config = dict(
    hidden_size=192,
    intermediate_size=512,
    positions='rope',
    rope_fraction=0.25,
    tie_word_embeddings=False,
    init='trunc',
    optimizer='adamw',
    beta1=0.95,
)
Each number is 500 + 40 x the weight over its row's rms, rounded and kept within 0 to 999. Layers, rows and columns count from 0. Numbers have three digits each. The size before them is the row's rms in percent of the matrix's.

# layer 2 MLP gate, 512x192, rms 0.0897, rows 126-168, columns 64-127
105:553598482446576526474550521488525537496556420494431475515497467465582502501452473518461472463450532422488497510510505469464529508593449457582525442477530465444502567473600523573551415547497468
105:515519405483481485451510479433551524562478510515514460496560482560499425537439498528521476495505483547455533457532521523553491521499469515525523488416522564511561597608549571545509458468511510
091:490514452532408524550489526495519531532487510458501538532507557534456495478463498498488537527478539536586477532488545472401479460555527463514507588462475417458521456517500518534492422439518567
094:487500568539489426486497493463527560460505540523430437488468509479491487504538541490549519481497526601500446477518495559494542490536445520455516568531469530498624491524455529511506500521491441
108:450503476462533477508443479516489445485481511545503446425454465476524425484524526465502416459564531629460460517483454528510554499472432472470505565498461459511503498514507504548519454515526441
109:480497539460523502494445510515497484477515488436457510479468468526498466535514499554543397541466478517583477555479474557531525495431438537424479518456461507588486517553496501536491515514503483
106:463546441462467532473483546466507486468487448514562527459517460507449470536438424564458522478446503534494432465488467480568547475519551446533476579501457452474427478539497521470533444517515506
110:486460437508535534549442543461553537500559467481511490537494476488452507548494488455403485479491478463532502549530527484519459499502527555587492506437550488560529435508550523472495526510560506
079:552584475507514558508462473493583499526439523537465454492529450525495510582564562567493477528466559455456501448583508542548479454555455479445459495490486489535486483548484536581543512540475489
117:520468512480541452454486445554531534508543477516497429493504472500577499496443484497469488512432521489559450513467516511479478548422528491541508475519533554510500463514535542530512519546469504
090:518529489544487566502506524479520484492457483504608480500501550517530506485509502444470554488435481461500578518522530547424543493478557455491480503471439477518502477530466519592496449484532501
085:534461564421513530555460540549483454519528442503544476623534494486543458519566438464444535484486511467517457526516495587504518468444526538453491502423430425514486479517499515520455527456467420
102:486562524537524490511471468552447505559469472486471485451527466463552560529525502488523503506470493520456567450492525510456516487513500529431540479469488458526548553530514571493491502558483467
092:515494459455536543519440523526526451492523501555495493472501429443535456503453453476512514452455556458465459430461518481486509565448534475494544536522497495547514517532481560501558435472492445
093:435515449496428526491431522562454548503527563523477528537443499505444470413593515481502553511421534536588482481495450501553479463481500502561511495522411525588490539477511512493555552490528507
111:525499428513468474487499577558505461466599452508529515536531489470475460541441460553487552515533552431500479520523463521486512486556518490561523446493545525524463409553491474526493460469476495
084:470429483497492493448447458479457462506587436527495467426461381528488503531496546513447501462493521493421459480470510518534488496424499498509502496482552500557517548458556547521509473518473480
096:569483509512537472493503477452467484434549475483525478515441515526456544575529509514505533528565519456567469555527528564550487592511488518489557483464480524528497438566479486561487508465551571
101:487506497496511527532465544584457345509488532457483513482428473552510444508507469533520541437524529521474503556548488495514510497485523471454511468494449459536438524574385538555479538453531504
101:509516536541507545498509514551530524487448462525526413470509431487482464490465513536508451533541476530562497445492493529554480484509523554453545464500448508539586551522495601582481422547421487
099:519530502519524509457452506548475443488560411459488420426487462484526547536440470535422480479467494550558498562521582577526506464449458480531506461461478467460471479459577569487481514494472492
109:582543455457515521444456536586550492499512543430502504466474493577526471537540525474546530525510532554511511530508507493545455469549460505496485466472540497547520531489441507545512499443531458
091:512496525555439494463481611490401452482541413520505538520446485438475551527544529491558557462506507494586511523556512509481504477489506507518473476436451568494503468436489491615487537412512484
095:433518470444563502481527440556526463543499532516479417483457472527536490492519502487562488516498524503518446517503434513544514437445534414509509447509469527560476485522482509559511487407501437
107:471513518487475489475408567497515528532524381437560482525567518499563549588525472538485493504441528514483466592495560527481465471521504432583438493440461469537496442502494504503476571438477550
093:494460518527529511530513481527477549545539452490554441494487481464514502518485509536452573560488465520482497524408567521457458494473506530547505477500528410480487460477502536520473507432539502
104:453477543517509502549427451442443498449474496509530510487532410459538547512511437532495498476489452545513429452499494524498424531450511506474463429454564400534445545513520503502508479506556579
093:493498470579459529401455519524515527470475479485466487483482493481531447517517471501459610478437604491494558481532475526479536532494469462483498530495528490583473527511501528528480430544473482
105:569555447447473407452470499566454478431558484484563505577500497522510514487537416474518504461529501510464495531535491564526528497470533488455517505485463491561497432503491461543565512571484473
110:506522417470515437516483500505455513499512441496510487475531501455471448513545475535490544582541457564555474510604497482498441606546508536485533524504506581468478431510543535508473453462535545
088:519516411530444576562495512481469495460532445507472534479451480518477483459544539555422545547436512526537466484563467531448436452469464471499505515435548439529504555480536507540484519481483525
096:510512481544441534509494506496463515628434511475514501503479458485553515554508510430432535505514484483501500519488504596439496428483523542547510555492498525537531551493474601533426525476476523
098:457535438517452503501448459502496495492472510489419469492463596478427520503447476519572497533490553540483501495448513531504458530550400524534554476438464501591570530490435504506443513499510482
090:540538469469459482483474482482484490489485481444530481462541529567516532453495492486570477486449551555560514537498515469517551449498399512402542476484491469511541484505465506512572516580422506
110:533503525529564533522441556552499423501504468412484485568518485514494545445466478565524496519513517488466455482543511529470516511541498466485496520523482589509473474465511504456510524474489507
100:517509504500489469560395426495510445517495558505471549505550518502547503486478616524555477479393491599529492530419556485486479513515528500544493550496436531539546511464458497441506495525554519
103:539523505503462389464484491488496502432453461537501473563450499495512526577545442458522479471479546489567478523504425593578533492540520525533466468456500505555502435539497553446459510427530478
103:523544570487490456541471473580530402490481545484582453494460459483538497447509453465463429474428489540473429513439490560552547532444588475496472583511505531511535435542503570529479474517484423
109:525449531488511545552510456522436548549495499511487497477483479467496538496461571519442428569568427535530523463528536523511502551491535557547524506495446464535504507428541534519498494436532512
104:507466459478531573479497518521496525460461504475403478457419464464525492506474405520494457538488485550463513518465543508431521512486420490509494551534539518471506511411469543580477492487480440
112:495473466472576542457548468551546505518547508475475451474466490535523434490473488485424511549442465493529488484485545506483431529473585601542512477524505555491508452552505546507503523496464520
095:495472514538521561450486477554571412505485455462546486545523487418515520463474491501539544494511474457502401478531539503516477522502430465507491537505527480578468541524452606529505478534460548
112:501507527465474440504526505524473459426481558505548496548449485533526449467564522469493452499476495510530494561519480535484569448434513528480490472541404506608569512501483597589542499541517512